Each number is 128 + 32 x the weight over its row's rms, rounded and kept within 0 to 255. Layers, rows and columns count from 0. The size above them is the row's rms in percent of the matrix's.

# layer 2 MLP down (transposed), 192x64, rms 0.213, rows 170-191, columns 0-63
size [ 90  83 108  94  92  81 110 111 104  95 100 108 100 106 108 112 104 101 101  89  92  92]
[[129 135 112 101 171  57 108 140 144 165 149 113 171 128 202 125 175 156  58 157 210 135 107 157 109 148 124 114 118 145 179 110  95 166 119 134  88  74 141 142  95 194  93  96 142  83 153 154 149 148 142 151 136 115 156  89 144 107 127 115 116 146 166  97]
 [ 81 120 103 126  56 142  91 136  77 165 103  91 106 129 107 152 135  74 136  78 105 201  96 112 170 140 106 121 110 121  64 145 164 125 166 107  92  76 132 170 129 166 108 144 136  98 109 153 120 117 121 119 120  67 115 100 172 145 130 148 130  41 109 138]
 [ 96  24 142 170 140 138 102 128 195 131 123 139 102 146 177 101  60  97 121  89 117 153  81  49 117 152 164 179 121 128 103 106 134 144 112 133 104  88  99 107 106 174 151 122 146 132 136 192 126 127 141 123 112 126 140 159  98 134 118 123  69  83 126 119]
 [ 94 168  80 163 102 147  93  68  91 127 178 159 116 141 132 107 143 140 123 164 181 167 116 164 113 134 166 131 111 140 124  66 176 153 102 141 149 142 153  93 110 155 119 174 104 169  63 151  73 148  88 170 153 127 112 101 119 116 156 111  55  75 129 129]
 [ 82 126 161  73 141 158 110 101 123  62 179  92 159 119 131  72 151 173 147 115 149 114 146  71 113 148 141 146 135 108 182 181 161 102 127 142 184  98  94  84 161 130 161  82 140  72 115 102 133 107  89 104 107 126 147  88 141  96  81  82 147 144 138 164]
 [148 117 150 104  61  95 147 157 123 108  99 128 155 153 136  95  96 165  98 102 142 105 115 116  63  93  80 123 100 121 180  87 110 100 179 124 166  76  59 162 105 146 113 101 116 203 153 103 134  87 124 121 138 146 141  92 113 116  66 148 156 187 139 116]
 [ 64 163 130 103 125 126 149 100 130 102  84  98 133  48  96 109 147 126 134 155  88  64 142 157 130  92 170  73 196 102 128  97  75 116 117  86 161 151 126 167 143  98 135 136  98 144 140 100  62 122  75 135 109 118 141 113  77 102 174  94 130 147 104 124]
 [167 150 116 139 171 103 139 156 162 118 132 130 111 157 106 135  76 124 132 141 133 101  72  95 138 152 107 155 171 118 119 101  95 131 143 122 127 137 119  83  43 116 109 129 171 123  65 192 125 127 144  62  61 162 150 148 195  90 129 144 114  80  71 118]
 [ 88 106 141 140 126 175 175 147 105 191 136 143  75 140 150 152 194  42 100 181 122 162 124 148 179 121 137 158 179  92 136  79 135 110 148 158 107 170 132  97 190 116 112 125 156 104 127 140 128 132 139 140 136  98  65  91 157 137 131 106 161 107  83 149]
 [172 146 137 122 107 155 149 116 135 187  85 145  77 140 149 112  91 136  72  94 107 117 124  85 112 149 114 108 156  99 117 182 199 116 129 107  52 127 153 212 176 169 103  93 123 116 113 117 121  84 120 127 108  62 124 130 133 111  78 148 153 137  96 163]
 [ 86 140  86 123 139  75 147 116 161 117 138  77 138 100 138 160 133 119 128 112 134 142 104 200 135 174  94  81 121 143 164  99 144 119 117 153 121 165 154 115 149 100 164 162 177 141 120 123 141  80 122 101 105 137  86  35  48 141 158  74  72 120 151 132]
 [129 190 155  80 163 156 139 160 108 123 127 130 149 135  67 136 155 148 148 167  93  97 171 196 146 118 137 105 182  96 198 136 124  70 115 126 149 136 133 152 151  73 154  96 133 124 137  55 147  71 121  95  94 147 142 119  82 175 166 145 135 145 129 103]
 [150 106 135 141 137 216  96  96 106 109 141 110 153 136 101 167 117  96 113 146 171 130 144 126 193 161  93 158 125  93 113 155 102 160 136 120 168 122 135 114 141 193 120 165 138 135 109 140 154 203 103 145 159 111  47 129 182 102 146  63 119  85  94 127]
 [149 129  76 199 101 182 126 101 108  98 112 164 136 156 126 133 103 129  80 148 153 125 122  99 132 114  71 116 115 141 121 112 192 129 100 149  81 130 106 103 108 181 125 142 101 183  86 147 221 145  57 176 120  98 120 132 135 141 169 112 108 106  97 102]
 [159 144 155 139 172 124 171 137 106 124 165 164 121 108  90  92 130 147  92  79 137 159 105 160 144 155 205 104 142  88 127 160 121  83 195  93  33 114 156 174 149 119 123  83 165 139 145 107 138  83 139  99 123 112 147 155 147 120 140 152 138 104  56 123]
 [123 163 100 163 126 179 136 139 128 115  87 160 133 130  97 149 127 139 155 145 122 125 153 133 154 102  89 146 131 239 100 211 164 134 131 124 131  91 129 176 155 102 138  65 151 132 142  99  94 131 154 113 137 178  68 157 121 144 115  42 135 104 109 117]
 [117 186  82 134 109 162 111 144 181 166 144 145 144 109 131 130 117 113 169  69 132 116  90  72 128 132 159  96 110  98 122 156 139 162 185 147  85  89 146  56 120 155  73 105 126  92 163 180 136 147  88 198 171 117 113 160 152 136 144 134 128  87  85 142]
 [161 167  80 140 140 116 112 158 118 131 144  62 127 179 155 142 164 160 118 149 112 172 199  77 119 114 119 152 123  76 107  68 108 153 105 174 121 134  69 100 103 110 121 192 137  86 122 139 106  92 123 178 149  41 136 146  99 112 109 138 155 129 130 105]
 [157 108 161  71 166 152  80 110 132 150 138 160  99  54 113 147 165  76 148 141 150 101 136 124 125 141 113 160 143  73  81 149 156 132 114 149 162 131  68 166  93 161 181 108 102 101  82 106  98 148 133 131 112 132 102 103 123 105 106 190 180  66  83 132]
 [105 126 131 126 132 126  48 142 182 170 172 106 111 152 160 146 125 128 153  70 177 162 103 160  59 110 114 122 124 124 139 135 175 115 116 106 215 137 172 109 108 130  72 116 164  95 100 185 156 116 138 104 125 160 141 118 124 101  74  77 161 123 161 130]
 [163 134 134 112  99 169 181 111  66 102 158 132 154 190  77 158 127 149 177 186 107 122 129 147  64  85 138 148 160 173 151 138  92  97 115 143 150 174  84 132 109  83 151 101 153 162 121  97  85 106 116 103  76 132 107  56  82 118 146 133 128 120 113 127]
 [121 138 157 122 178 164 151 157 175 150 189 177 105 143  83 111 146 182 140  99 133 141  92 155 143 153 167 167 104 119 195 119 129 140 173 164 118 103  93 108 161 177  94 100 162 183 132 105 165 164  96 119 146 119 187 171 139 136 164 188 124 102 151 131]]
# layer 2 MLP gate, 192x64, rms 0.215, rows 171-191, columns 0-63
size [ 81 101  91  98  78 105 108 101 115  95 103 104  99 115 113  94 104 119 102  96 100]
[[162 124 160 162 126 119 121 113 162 116 160  81 166 145 118 130 117  81 102  88 163 191 161 194  50 124 114  95 101 153  77 119 163  92 100  94 113 100 129  79 137  79 193 122  96 165 159 137 126  79 108  73 148 116 123 142 126 145 100 126 101 104 150  94]
 [163 177 113 150 109 127 194  75 138 140  91 125 147 150 152 123 151 158 105  98 136 145  98 211 190 153  91 112 157 145 144 202 174  86  95 107 143 160 126 135  71 117 100 122 163 129 152 150 109  99 131 152 160 108 114  94 171 121 161  95 175 153 168 148]
 [211 103 110 160 134 120 115 124 148 110 182 103 137 119 111  84 114 130 131 103 158 124 118  99 124  88 170  85 121  98 217 135 106 167 134 152 125 108 101 129  82  76 103 117 157 148 145 135 130 165 111 141 152  51 161 144 147 102 148 124 122 139 201 201]
 [149 146 130  81 100 137 212 106 118  91 173 119 161 127 115 115 124 137 127 172 153 134  67 115 115  95 157 109 143  56 179 176 144 105 126 158 113 120 158 100  95  77  91 116  49 164  97 136 129 133  84  90 132 135 126 137 173  91  98 150 166 117 162 166]
 [134 129 140 150 177 144 140 105  65 104 137  69 147 122 138  81 157  89 123  97 163  71  99  90  67 123 135 158  92  66 129 119 126 119 135 106 121 146 133  96 141 144  90 143  92 156 229 112 129 137 193 135 129 145  79 119 131  82 128 124 148 152  67 114]
 [170 128 105 102 142 166 158 163  98 136 131 119 119 192 118 115 149 177 133  89 168 133 115 173  95 139  76 170 137 124  86 151 148  89  78 212 160 133 122 124 112 177 110 105 182 177 135 115 161  65 134 143 127 179  85 137 148 135 117 160  98 163 136 169]
 [194 180 133 178 180  92 106 122 150 113 110 156 107 135 126 125 153  97  79 113 112 110 140 106 160 137 163 124 137 170 111 126  66 130  69 104 200 127 200 108 111 134 120 177 131 174  94 153 127 136 157 102  64 171 139  88 123 121 170  93 108 113  95 129]
 [147 129 120 111 104 175 127 143 197 104 151 143  92 147 110 112 151  74 124 121  85 116 127 145 108  82  77  89 127 147 160 110 140 109  96 201 157 171 142 141 113 109  67 165 190 143  68 193 106 152 109 108 166 128 137 149 124 125 200  84 117 132 133  96]
 [108 126 139 146 124  85 182 165 134 149 151 152 174 128 105 155 125 141 161 121 112 175 173 168  90 131 112 109  99 162 128 149  93 107 129 127 142 108  74  98  85  78 157  91 120 119 169 104 121 195 143 171 178 152  95 181  93 189 191  95 105  99 114  89]
 [161 113 129 132 169 200 167 122  71 133 137  81 155 124  66 136 190 151 135 119 134 155 161 117 111 122  72 138 136 141 124 149  91 115  87 118  78 108  98 136  87 150 123  60 144 123 135  97 105  80  83 152 123 103 167  87 166 106 129 175 107 168 114  66]
 [120 123 114 129  93 168 138  70 120 113 157 153 186 171  95 114 145 170 147 167 103 169 125 192 128 127  51 114 137 133 165 163 150  91 109 114 140 184 139  91 104 110 141 128 131 177  49 114  49 130 134 157 166 159 111 159 132 119 142  91 129 127 138 169]
 [ 59  82 100 140  86 117 125 146 121 128 151 132 139 104 125  75 119 173 140 144 132 130 114 100 106 121 164  96 167 150 142  70 105 103 154 148  78 133 135  87  94  91 137  52 101  99 127  52  63 132 142 159 125 117  73 193  97 119 119 160 120 121 159  90]
 [141 153 109 127 136  76 164 117  99  98 111 143  94  92  97 102  91 130 197 134 144 128 139 140 162 135 135  60 170 133  55 105  74 134  83 120 123  91 136 172  70  92 101 107 121  74 136 139  95  90  69 168 122 154  97 127 121  96 129 201 141 129 120 122]
 [149 142 125 123 148 105  58 157 151  93 138  93 187 165 172 157 183 142  98 153 115  58 169  94 110 109  99 135 118 128 106 136 194 132 101 165 123 178 181 125  81 100 101 164 107 137 166 193 116 126 118  96 126 169 120 113 128 144 145  93 178  84 124 126]
 [136 157 133 105 133 155 106 160 114 123 149  63 167 152 106  89 138  85 174 173 130 118 126  67 112 112 176 169 109 117 160  98  77 100 134  66 130 142  84 104 141 136 166 141 111 114 152 155 166 157 158 186  69  99 115 109 118 106 117 181  71 189 110 116]
 [133 142 119 100 184 134 152 167 118 160 152 132 123 100 117 124 145 141 155 112 141 128 118 152 148 186  64  80 105 117 104  78 105 158 117 149 102 137 199  43 107 154 135 133  86 179 163 101 117 115  79 133  88 156 155 152 117 162 125 154 212 109 101 163]
 [148 151  93 148 148 104  96 131  86 108  92 143 163 153  93 158 155  89 124 105  79 135 165 145 104 124 166 103  82 106 112 126 128 168 143 199 136 173 158 107  84 151 168 139 194 129 154 151 103  85 185 123 167 108 160  83 101 109  70 173 162  80 114 128]
 [134  77 179 109 142 159  95 109 136 178 181 112 156 107 101  72 111 163  89 121 178 141  91 156 105 121 148  86 118 106  95 117 109 106  97 150 150  96  59  84  63  64 203 135 122 114 104  78 127 129 123 103 135 166  96 129 111 165 163 134 142 126 124 139]
 [103 111 156 104 163  71 145  97  91 140 163 123 189  68 126 110 126 101 129 183  94 149 128 129 119 139 171 142 126 143  91 102 119  74 125 150 110 122  74 111 145  97 160 121  89 110 173  82 132 171 125 136 114 128  85 151 108 144 163 149  23  96  82  95]
 [153 119 126  82 131  89 151 181 166 106 139 111 122 143 179 106 113 100  95  87  83 188 159 185 201 172 107 167 120 150 125 162 123 150 122 141 181 163  87 115  98  88 116 109 105 146 114 163  82 149 117 156 124  97  99 148 145 150 156 133  81 123 203 102]
 [ 83 121  91 137 140 116 142 120 163 150 142 181 111 155 157 106 145 191 111 126 142 151  95 169 105 137 123 138 154 166 172 132  71 127 181 184  97 139 124 122 129  85 146 141 130 144 120  88 195 184  90  99  87 168 174 171 113  77 206 134 145 102 130 133]]
# layer 2 MLP up, 192x64, rms 0.208, rows 171-191, columns 0-63
size [ 84  99  96  86  73 109  98  98 102 110 110 100 120 107 116  98 102 105  94  88  92]
[[124 135 108 163  92 118 137 165 207  96 156  95 180 146 118 115 138 165  67 114 141 141 209 142  55 107 106 106 157 160 177  97 214 100 139 117 139 124 113  99 144 129 158 144  70 158 133 118 130  98 109  96 162 109 104 105  92  95 127 106 128 139 136 107]
 [135 185 141 149 133 141 157 112 149 197  98 135 155 121 134 123 163 150 100  98 105 160  80 187  88 149 111  85 127 162 119 135 137  65 147 122 134 150  95 118  99 126 137 211 122 179 140 116 136  69  82 152 200 143 111 118 162 116  91 145 156 182 170 132]
 [164 154 143 167 100  91 109 114 170  75 157 115 147 113 156 144 141  90 135 116 132 102 145 112 108  86 134  93 113  84 177 166 100 172 120 156 110 116 119 142  52 163  94 202 196  75 154 157 145  95 114  82 111 106 164  86 163 117 114 121 151 175 126 155]
 [128  94 116 122 122 138 106 112 128 111 132 129 166 125 166  98 118 127 168 170 136  88 208  82 147 164  93  69 139 178 120 177 136 102 167 155 126 170 149 195 138 153 146 126  87  82 104  95 131 166 177 166 107  96 163 104 118 119 181  83 127  71 128  93]
 [127 114 133 106  68 159 137 136 149 125 133 148  63 116  74 163 103 214 124 163 168 153 158 164 188 172 138  80 130 142 122  97 111 104 158 121 126 100 132 152 140  95 139 101 177 115  94 202  89 146  73 107  80 133 148 115 118 122  85 135 118 125 181 112]
 [ 78 120 149 149 152  68 119  94 111 107 148 116  84  53 128 128 106 121 150 183 103 110 179  86 161 158 134  74 123 132 124  99  89 187 167  72 113 115 111 133 134  74 153 146  98  86 110 127  87 190 125  94 121 148 187 117 160 146 139 116 166 111 148 100]
 [148 126 132 104 112  96 147 168 100 122 166 146 154 170 123 172 139 123 101 107 122 138 142  48  42  90  91 108 129 112  93 121 185 108 122 124 127 136  65  87 161 112  82 138  74 169  90 129  86 102 176 107 133 136  95 100  80 139  76 121 127 112  94  94]
 [178 117 100 126 134 221 133 143 157 174  59  85 106 137 111  98 112 139 154 140 114 166 112 218 144  71 132 112 157 135 122 122  97  98 135 137  69 124 157 116 139 133  69 129 134 182 137 140 110 149 103 199 146 138 130 104 165 138  86 152 126 157 149 115]
 [147 138 108 154  97  97 164 192 143 117  99 143 154 162 122 144  88 117 142 148 198 180 132 151  94 142 151 128  45 136  78 158 110 131 150  98 155 148 132 130  78 111 181 113 139 122 165 122 118 142  79 145 184 117  67 144  85 171 152 128  81 102 181 121]
 [ 89 123 101  90 133  61 108 105 202 152 157 125 116 134 191 112  97 130  85  96 169  77 131 158 167 155 150 129 116 125 120  97 188 140 194 136 175 147 109 124 130 129 179 170 152 118 155 153 179 129 152 116  77 142  99 179  87 118 142 122  75 124 141 136]
 [143 120 178 127 146 126 108 165 122 123 130  97 149 106 150 137  69  75 156  79 173  82 153  81 119 159 181 134 128 116  96 105  89 157 128 124 136  65 137 176 172 116  99 104 148  69 178 137 166 137 151 101  95 135 151 128  77 179 119 200 164 128  97 115]
 [ 71  93 141  90  99 161 113 119 124 103 158 143 154 135 122  92 117 105 117 173 198 161 158  71 162 114 159 103 159  84 135 139 121  83 191 138  63 105 170  96 149 119 112 100 167 148 113  88  95 130  96 125 138  53  90 159 107 101 178 144 123 116 165 120]
 [ 98 113 101 169 137  92 174 101 124  59 134 163 114 130 144 133 101 122 110  97 162 136 203  90 156 135 116  88 158 149 146 147 151  93 111 126 109 112 138 156 106 138 127 147  73 115 177 155 139  99  70 148  95  79  95 109  87  78 188 187 164  72 131 131]
 [188 204 147 157 134 170 142 116 125  63 134 155 127 128 147 153 146 155  81 136 178  58 126 139  76 163 150 136 172 121 145 152 124 130 167 146  83 152 154 101  80  98 150 130 158 129 155 160 143 106  78  84 113  92 118 131 119 195 184 154 132 144 157 123]
 [160 136  69  89 133 167 138 103 132 133 101 119 167 174 132 141  58  70 155 102 142 157 122 156 107 139 135 107 195 199  66 161 121 160 123  92 140 118 107 134 123 119 157 118 168 153 114 159 125 144 142 144 130 127 154 148 116 148 160  34  75 165 161 148]
 [143 130 122 108 174 143 163 164  86 183 151 155 179 117 122 174 124 139 123  81 153 136  97 106 142 191 127 131 106 117  70 131  83 137  89 178  87 119 152  36 156 147  94 147  97 152 174 113 116 125 136 147 114 156 133 172  84 175 111 174 174 128 137 151]
 [157 158 167 129 156 166 121 173 141 186  78 141 131 171 182 184  72  66 189 105 121 141 145 169 151  85 133 108 146 136  78 116 126 178 120 146 176 115 140 138  69 134 145 123 181 136 165  97  78  91 165 158 123 121 109 135 127  93 143 123 146 110 127  91]
 [165 125 131  70  87 160 156 113 111 183 243 141 154 156 129  56  66 101 106 143  89 118 163 133 130 107 115 137 126 167 169 137  80 153 104 157 118 129 115  72 117  99 138 138 111 148  68 118 139 171 150 108 141 140 121 135 164 146 148 117 156 116 110 169]
 [ 64 125 113 143 137 137 113  80 180 102 152 168  89  76 124  55 147 127 110 164 150 193 173 101 171 143 130 118 122 197 150 159 116 116 151 172 138 155  82 129 123 105 129 142 146 119 124  57 163 120 156 135 148 190 123 192 132 112 115 137  99 141 140  95]
 [ 97 140 115 151 116 166 121  87 122 161  97 131 101 119  92 128 118 162 132 138 227  64 132 120 120  81 135  80 148  90 121 131 170 161 162 154  74  95 149  90 129 167 114 121 167 118 141  38 151 107 154  95 149 182 151 121 135 137 125 140 184 145  93 151]
 [128 175 121  69 104 151  62  64 171 141 120 157 132 118 127 178 153 104 123 117 113 197 145 146  91  88 118 107 102 119 103 151  88 128 155 151 129 181 153 102 118 105  82 151 167  95 146 148 137 109 118  80 148 163 124 169  71 159 115 197 136  82 120  91]]